config.toml
num_attention_heads = 3
num_key_value_heads = 3
hidden_act = "gelu"
norm_place = "pre"
positions = "rope"
rope_theta = 81600.0
rope_fraction = 0.25
bias = "all"
parallel_block = true
lr_head = 0.00513
max_grad_norm = 2.0
final_lr_fraction = 0.1
batch_tokens = 16384
max_seq_len = 1024
max_steps = 8826
Each number is 50 + 12 x the weight over its row's rms, rounded and kept within 0 to 99. Layers, rows and columns count from 0. The size before them is the row's rms in percent of the matrix's.

# layer 5 MLP down (transposed), 384x96, rms 0.115, rows 138-154, columns 0-95
125:58 37 38 59 40 29 20 46 49 27 32 18 42 32 71 43 51 61 50 43 61 57 67 49 58 46 65 62 55 53 48 47 50 64 56 57 60 53 60 59 29 46 41 39 60 47 56 59 58 39 47 85 36 54 52 40 38 52 54 68 64 38 47 52 51 44 37 40 49 48 51 62 50 61 67 29 72 43 60 59 85 54 46 41 52 55 49 42 56 39 54 33 55 51 45 48
092:29 72 55 46 73 60 35 34 37 54 44 27 43 50 41 62 51 46 60 46 53 46 36 56 50 44 59 62 34 45 55 38 45 31 19 44 40 52 66 68 62 55 21 59 45 57 50 38 45 53 65 37 47 51 49 68 85 53 58 72 44 43 48 36 38 46 41 56 53 38 41 52 50 54 51 69 36 52 60 70 75 57 56 43 67 48 45 53 47 34 51 31 60 46 55 50
108:69 44 35 43 54 42 36 52 72 33 49 38 38 49 50 37 48 58 55 27 45 58 45 70 56 51 66 36 46 31 47 30 45 39 66 44 56 59 44 32 43 36 41 46 81 33 33 50 65 72 52 78 66 49 58 63 38 53 53 68 76 46 49 50 58 54 51 34 48 48 52 43 59 49 53 36 50 40 56 36 69 48 64 53 57 60 65 40 68 54 43 33 39 70 47 44
105:55 52 68 51 48 55 66 57 28 41 44 59 55 82 58 68 58 51 50 69 63 59 48 31 29 54 41 59 37 65 54 43 38 73 38 49 52 62 56 43 57 40 58 58 26 73 43 51 67 48 42 67 71 34 40 63 46 36 61 22 43 54 48 27 45 36 45 58 52 37 49 41 44 47 49 57 46 52 49 53 39 72 33 47 50 58 31 30 57 35 52 51 40 44 39 61
116:62 50 49 46 40 43 42 70 64 41 71 81 55 47 38 58 44 36 46 44 60 61 60 49 68 68 60 50 36 52 64 59 38 50 35 50 53 54 39 51 69 54 54 39 61 60 56 15 70 39 52 56 43 51 46 54 32 47 41 21 43 47 63 51 41 22 51 47 44 59 47 59 53 59 70 36 45 66 44 66 30 33 60 51 50 61 42 21 58 49 35 59 56 60 49 55
103:53 44 47 50 27 43 41 37 55 34 23 44 40 67 48 40 65 55 44 45 61 56 59 39 51 46 38 55 61 50 54 50 71 56 51 65 67 41 51 49 29 53 22 48 72 40 72 52 51 50 55 64 36 64 56 61 35 54 57 82 60 58 57 64 50 65 43 34 63 64 54 43 39 70 36 51 55 47 36 34 64 54 51 62 43 55 22 53 63 52 55 22 40 51 40 49
098:35 42 50 45 60 62 64 56 37 60 48 56 46 37 47 57 56 44 54 44 55 37 44 47 68 65 44 59 40 27 83 52 61 46 54 46 49 43 52 31 66 56 44 45 42 48 67 56 67 54 39 24 54 46 40 53 68 59 36 48 33 44 57 39 61 57 60 45 46 18 73 45 48 59 14 50 41 44 41 60 73 70 55 65 32 62 50 67 46 47 59 48 40 34 50 47
087:16 41 49 47 48 33 68 45 32 62 46 49 52 51 42 39 54 55 54 42 55 46 39 53 58 34 53 53 63 68 61 69 23 32 71 67 42 36 49 42 62 55 62 53 42 48 52 48 34 41 53 52 48 43 57 46 49 22 51 71 52 53 71 73 45 52 64 37 31 52 51 50 28 50 50 44 47 71 61 64 61 29 44 74 45 46 38 61 64 49 66 72 53 44 56 47
102:28 66 56 37 30 50 57 42 58 47 48 72 70 35 42 47 57 40 52 36 50 62 44 35 34 59 25 42 59 40 67 20 62 40 48 61 52 56 62 65 46 34 47 53 39 52 52 62 42 45 43 37 65 39 45 60 44 46 48 65 33 57 34 67 44 65 53 50 35 73 52 50 50 58 49 50 52 64 65 44 55 43 56 58 76 46 51 59 41 33 68 81 59 43 34 39
089:42 67 39 46 32 69 43 64 58 56 58 63 73 53 44 50 48 51 36 50 56 46 41 28 50 46 49 46 75 54 50 34 35 38 64 70 63 36 47 50 51 51 60 61 45 60 35 54 58 47 38 28 44 68 59 46 54 47 63 15 53 67 54 52 40 52 58 55 62 51 54 38 54 51 42 52 48 70 49 33 58 55 39 58 60 29 89 34 38 59 52 49 34 30 53 39
092:34 69 69 55 49 40 58 54 44 70 41 52 60 70 48 47 42 54 57 70 45 45 66 62 30 44 26 55 65 32 33 53 33 59 74 44 43 47 59 40 55 41 44 63 40 63 60 41 37 58 42 39 59 49 21 26 48 64 58 38 28 48 38 61 55 61 72 44 73 59 46 65 57 56 64 48 33 55 41 50 36 40 38 53 55 34 57 55 53 63 62 48 52 45 66 63
086:44 57 49 34 42 46 44 51 57 59 41 56 60 60 27 68 68 38 56 24 58 47 31 68 42 47 57 41 52 47 40 39 30 48 56 55 52 62 42 32 66 51 47 33 36 44 48 50 49 64 54 57 56 57 56 38 44 75 74 30 27 62 64 59 41 39 57 66 61 42 47 46 54 21 66 35 77 46 58 42 52 52 51 76 57 50 50 33 60 31 54 44 59 48 64 47
109:56 51 47 31 59 43 35 55 34 56 41 41 62 48 70 55 55 38 39 55 33 51 56 53 45 47 45 71 46 54 61 58 60 52 53 38 56 69 54 50 54 31 27 38 46 51 67 33 55 43 41 50 29 45 81 59 50 54 31 54 53 61 38 27 58 58 55 47 41 50 53 58 53 40 50 38 53 38 64 75 33 54 63 60 47 32 64 42 64 44 81 53 84 39 47 35
113:35 56 55 34 35 63 59 32 65 34 37 25 68 58 39 34 64 60 36 40 55 61 39 57 51 34 66 52 46 35 42 52 51 56 39 30 53 45 48 52 29 50 42 52 51 60 64 55 37 49 53 69 50 51 57 50 51 61 55 94 71 55 51 64 53 58 62 35 55 53 48 52 41 43 50 49 63 43 53 41 67 50 57 44 52 69 44 26 59 39 67 41 28 54 29 59
098:32 54 45 41 54 21 37 43 53 47 49 27 43 57 53 29 47 62 59 40 40 54 53 39 34 50 51 54 26 61 50 45 54 38 70 58 62 39 65 47 58 42 60 20 68 60 69 68 32 55 66 35 53 66 44 53 74 39 61 57 56 60 50 57 52 54 61 58 40 52 69 47 59 58 44 26 44 64 58 59 38 42 73 34 52 40 50 45 45 37 39 52 43 79 49 47
098:49 35 48 49 37 63 76 39 56 54 55 97 41 52 48 57 31 38 47 36 47 66 56 44 44 52 32 50 59 75 81 47 51 55 43 66 68 53 48 43 38 68 56 56 42 55 60 42 58 69 50 27 52 47 29 44 28 45 46 38 44 36 53 34 51 54 64 39 63 57 50 51 51 69 41 47 44 61 46 48 56 49 50 39 49 53 40 44 45 75 56 54 51 45 40 27
109:35 55 38 52 62 50 47 40 50 60 57 46 50 50 55 38 55 60 71 43 39 43 72 49 41 73 62 50 34 40 61 54 43 54 48 52 48 45 36 62 68 47 61 39 48 51 75 56 56 52 40 50 60 44 54 51 58 63 45 29 55 66 44 19 40 47 40 43 39 53 59 44 50 31 52 49 41 56 18 39 70 49 48 52 48 31 77 79 67 42 27 34 50 51 75 43
# layer 5 MLP up, 384x96, rms 0.152, rows 139-155, columns 0-95
099:73 27 48 54 29 20 61 62 51 56 58 47 61 35 54 43 72 61 45 59 54 49 57 53 50 47 51 48 63 69 33 58 58 75 55 49 70 37 39 51 34 39 56 42 47 49 51 32 35 51 34 64 38 37 66 46 46 48 59 44 44 48 42 42 54 51 39 41 61 53 91 51 39 48 61 47 70 54 31 35 62 66 40 43 42 45 65 38 48 55 60 61 35 49 50 30
088:59 30 45 53 56 37 13 54 64 39 43 32 58 54 37 47 84 42 50 44 53 37 45 49 39 38 41 43 49 45 48 30 37 41 58 36 59 49 53 77 33 41 43 43 51 34 49 64 36 61 33 72 48 69 44 53 42 42 75 71 63 40 48 39 42 40 52 53 67 54 54 51 47 70 46 52 50 41 63 32 63 40 60 56 54 41 49 53 44 50 57 35 36 75 52 46
113:54 53 69 42 44 42 41 40 38 47 34 35 57 61 65 50 59 44 26 52 50 59 82 28 56 42 51 42 32 67 54 41 27 61 59 59 48 53 37 47 46 74 41 50 51 66 70 53 38 45 41 55 50 52 46 43 34 40 52 45 42 50 70 38 45 41 64 46 66 31 62 57 39 51 67 71 53 43 50 51 61 74 38 51 39 47 42 55 79 29 49 54 38 54 31 66
110:36 33 50 62 42 61 42 69 51 58 44 53 52 55 52 64 46 27 42 54 57 55 48 43 57 29 46 56 35 46 37 61 60 60 62 43 82 59 65 30 35 66 47 59 46 74 55 25 47 27 45 45 52 52 59 60 20 43 49 44 44 71 59 57 46 53 57 64 62 37 33 58 43 85 67 46 56 56 33 39 60 46 45 42 41 50 61 52 45 29 49 40 43 49 45 60
083:45 63 34 42 46 40 41 34 72 48 32 57 44 55 55 53 63 56 44 75 63 76 49 38 52 48 56 46 41 36 57 48 67 56 37 59 58 56 50 49 27 61 44 45 72 57 61 45 59 43 56 75 54 67 61 52 56 67 61 45 50 55 69 68 55 67 46 30 65 52 47 63 27 43 34 45 56 34 38 36 59 60 46 63 29 70 33 47 56 51 52 27 36 42 63 44
100:51 43 45 37 57 30 40 54 94 54 47 42 47 47 49 54 66 41 40 30 53 59 51 46 44 47 52 59 53 62 53 69 45 48 40 30 55 47 44 64 32 41 29 32 56 37 50 24 39 52 41 66 72 40 66 41 29 85 54 55 60 42 56 51 63 34 47 40 62 52 51 41 47 52 55 42 54 53 47 32 53 49 54 41 55 52 49 46 76 39 43 64 50 44 72 34
087:69 48 72 58 56 46 46 58 40 48 54 51 40 36 65 58 47 61 36 50 40 55 44 31 45 56 63 43 19 64 53 29 50 64 26 66 63 80 72 43 50 42 41 50 70 51 60 60 60 52 59 48 38 44 52 43 46 53 48 49 55 75 39 49 39 41 30 39 56 56 33 67 65 56 42 74 38 56 44 42 66 62 59 26 59 52 64 35 37 55 47 30 49 45 42 54
098:44 29 62 47 51 41 54 46 38 44 54 51 43 43 57 43 51 57 57 44 60 45 65 52 70 47 69 49 31 42 44 59 54 55 25 47 61 60 59 48 40 56 52 58 45 41 36 56 51 35 52 38 20 72 63 42 59 58 46 49 54 34 66 69 71 46 33 62 53 55 56 46 60 63 66 62 59 41 30 57 65 38 59 36 60 22 32 57 73 47 72 43 46 44 26 70
101:77 47 52 33 54 60 44 59 56 24 53 46 45 33 56 41 59 42 32 43 43 65 50 54 60 48 58 55 42 41 48 38 38 54 70 50 46 69 75 38 48 69 30 45 45 71 45 56 51 61 41 56 30 46 50 49 57 80 69 43 55 51 62 52 36 48 45 59 33 54 61 36 61 45 44 68 30 25 55 66 59 71 46 61 53 45 33 47 60 28 60 51 51 43 47 71
082:43 36 34 42 57 59 46 57 45 55 47 33 49 54 50 41 37 31 43 59 45 39 45 56 59 39 50 65 55 27 41 28 59 44 52 35 39 40 42 38 54 38 53 51 48 29 55 64 42 52 47 66 52 70 45 62 73 31 74 72 71 52 49 51 30 56 55 49 27 57 50 58 40 69 71 52 38 39 52 31 69 58 54 50 50 54 40 65 69 65 53 37 42 72 39 71
095:61 31 47 55 62 35 40 26 56 47 50 42 30 52 50 59 55 55 48 48 60 44 37 67 39 38 62 55 37 40 39 44 29 64 35 50 45 59 51 58 47 50 54 60 40 82 47 61 30 72 32 39 60 60 51 42 49 56 57 49 70 62 61 40 65 50 67 49 57 48 51 51 63 50 21 62 65 48 55 41 67 59 60 62 51 39 17 33 75 46 67 53 37 53 51 48
111:50 42 68 40 29 46 43 52 60 45 35 53 42 39 72 70 60 39 55 61 36 77 56 45 52 33 51 76 24 45 51 53 51 56 32 34 44 45 46 63 22 56 51 32 61 76 64 34 53 53 65 58 56 57 68 48 40 70 60 60 45 40 54 50 66 57 53 53 63 45 53 55 51 48 49 57 55 44 50 79 45 55 53 45 40 41 45 33 46 39 49 57 59 40 20 35
088:68 40 52 63 30 60 47 55 67 40 33 38 57 53 57 30 63 39 54 52 65 58 81 46 64 29 43 82 38 63 62 42 43 64 49 53 61 63 39 53 35 47 42 46 53 58 54 49 20 39 40 60 43 38 60 52 70 52 48 64 70 55 52 46 54 52 47 53 33 48 49 69 49 66 52 41 52 62 22 53 66 32 53 53 33 40 48 50 63 55 46 46 27 60 40 59
103:66 40 51 30 57 49 35 54 57 55 66 43 41 75 50 53 44 42 60 69 42 63 60 53 54 45 59 42 37 54 53 38 56 32 47 44 59 62 64 50 42 52 33 31 60 68 42 48 44 23 55 51 71 44 54 70 66 61 39 63 60 44 72 60 52 80 38 35 52 48 54 44 42 49 62 32 73 49 39 67 53 39 36 33 44 39 30 37 68 30 51 50 41 58 53 44
097:52 47 49 45 30 34 46 77 53 52 59 49 31 37 67 59 49 54 53 52 66 53 54 44 49 57 42 67 08 39 34 63 48 40 58 53 66 73 45 66 40 62 49 56 67 57 33 55 37 48 45 53 51 58 55 58 54 62 46 44 43 70 72 58 60 63 36 57 47 40 54 45 38 59 67 42 41 49 53 43 45 53 52 46 30 58 10 29 58 48 56 45 33 60 42 50
109:57 49 60 36 40 40 61 28 52 27 55 50 58 49 63 55 32 31 64 58 50 59 62 50 47 47 47 60 44 39 45 33 48 59 62 55 64 70 51 60 57 52 41 44 46 57 46 52 41 43 51 59 29 56 53 78 60 69 59 55 63 44 49 74 36 73 44 49 35 38 71 39 49 47 30 57 38 31 19 45 52 52 50 35 58 72 63 55 49 50 51 31 26 41 49 27
100:62 48 59 46 40 69 41 40 51 44 18 48 57 58 53 52 44 26 39 49 44 50 77 43 49 25 56 71 52 32 40 44 57 35 49 64 46 40 46 67 66 50 61 14 36 45 47 40 28 33 35 56 51 73 72 65 55 46 60 49 67 57 61 46 55 56 48 63 59 24 40 45 29 54 39 60 46 49 63 58 47 56 47 48 26 49 48 62 50 46 51 55 56 53 52 57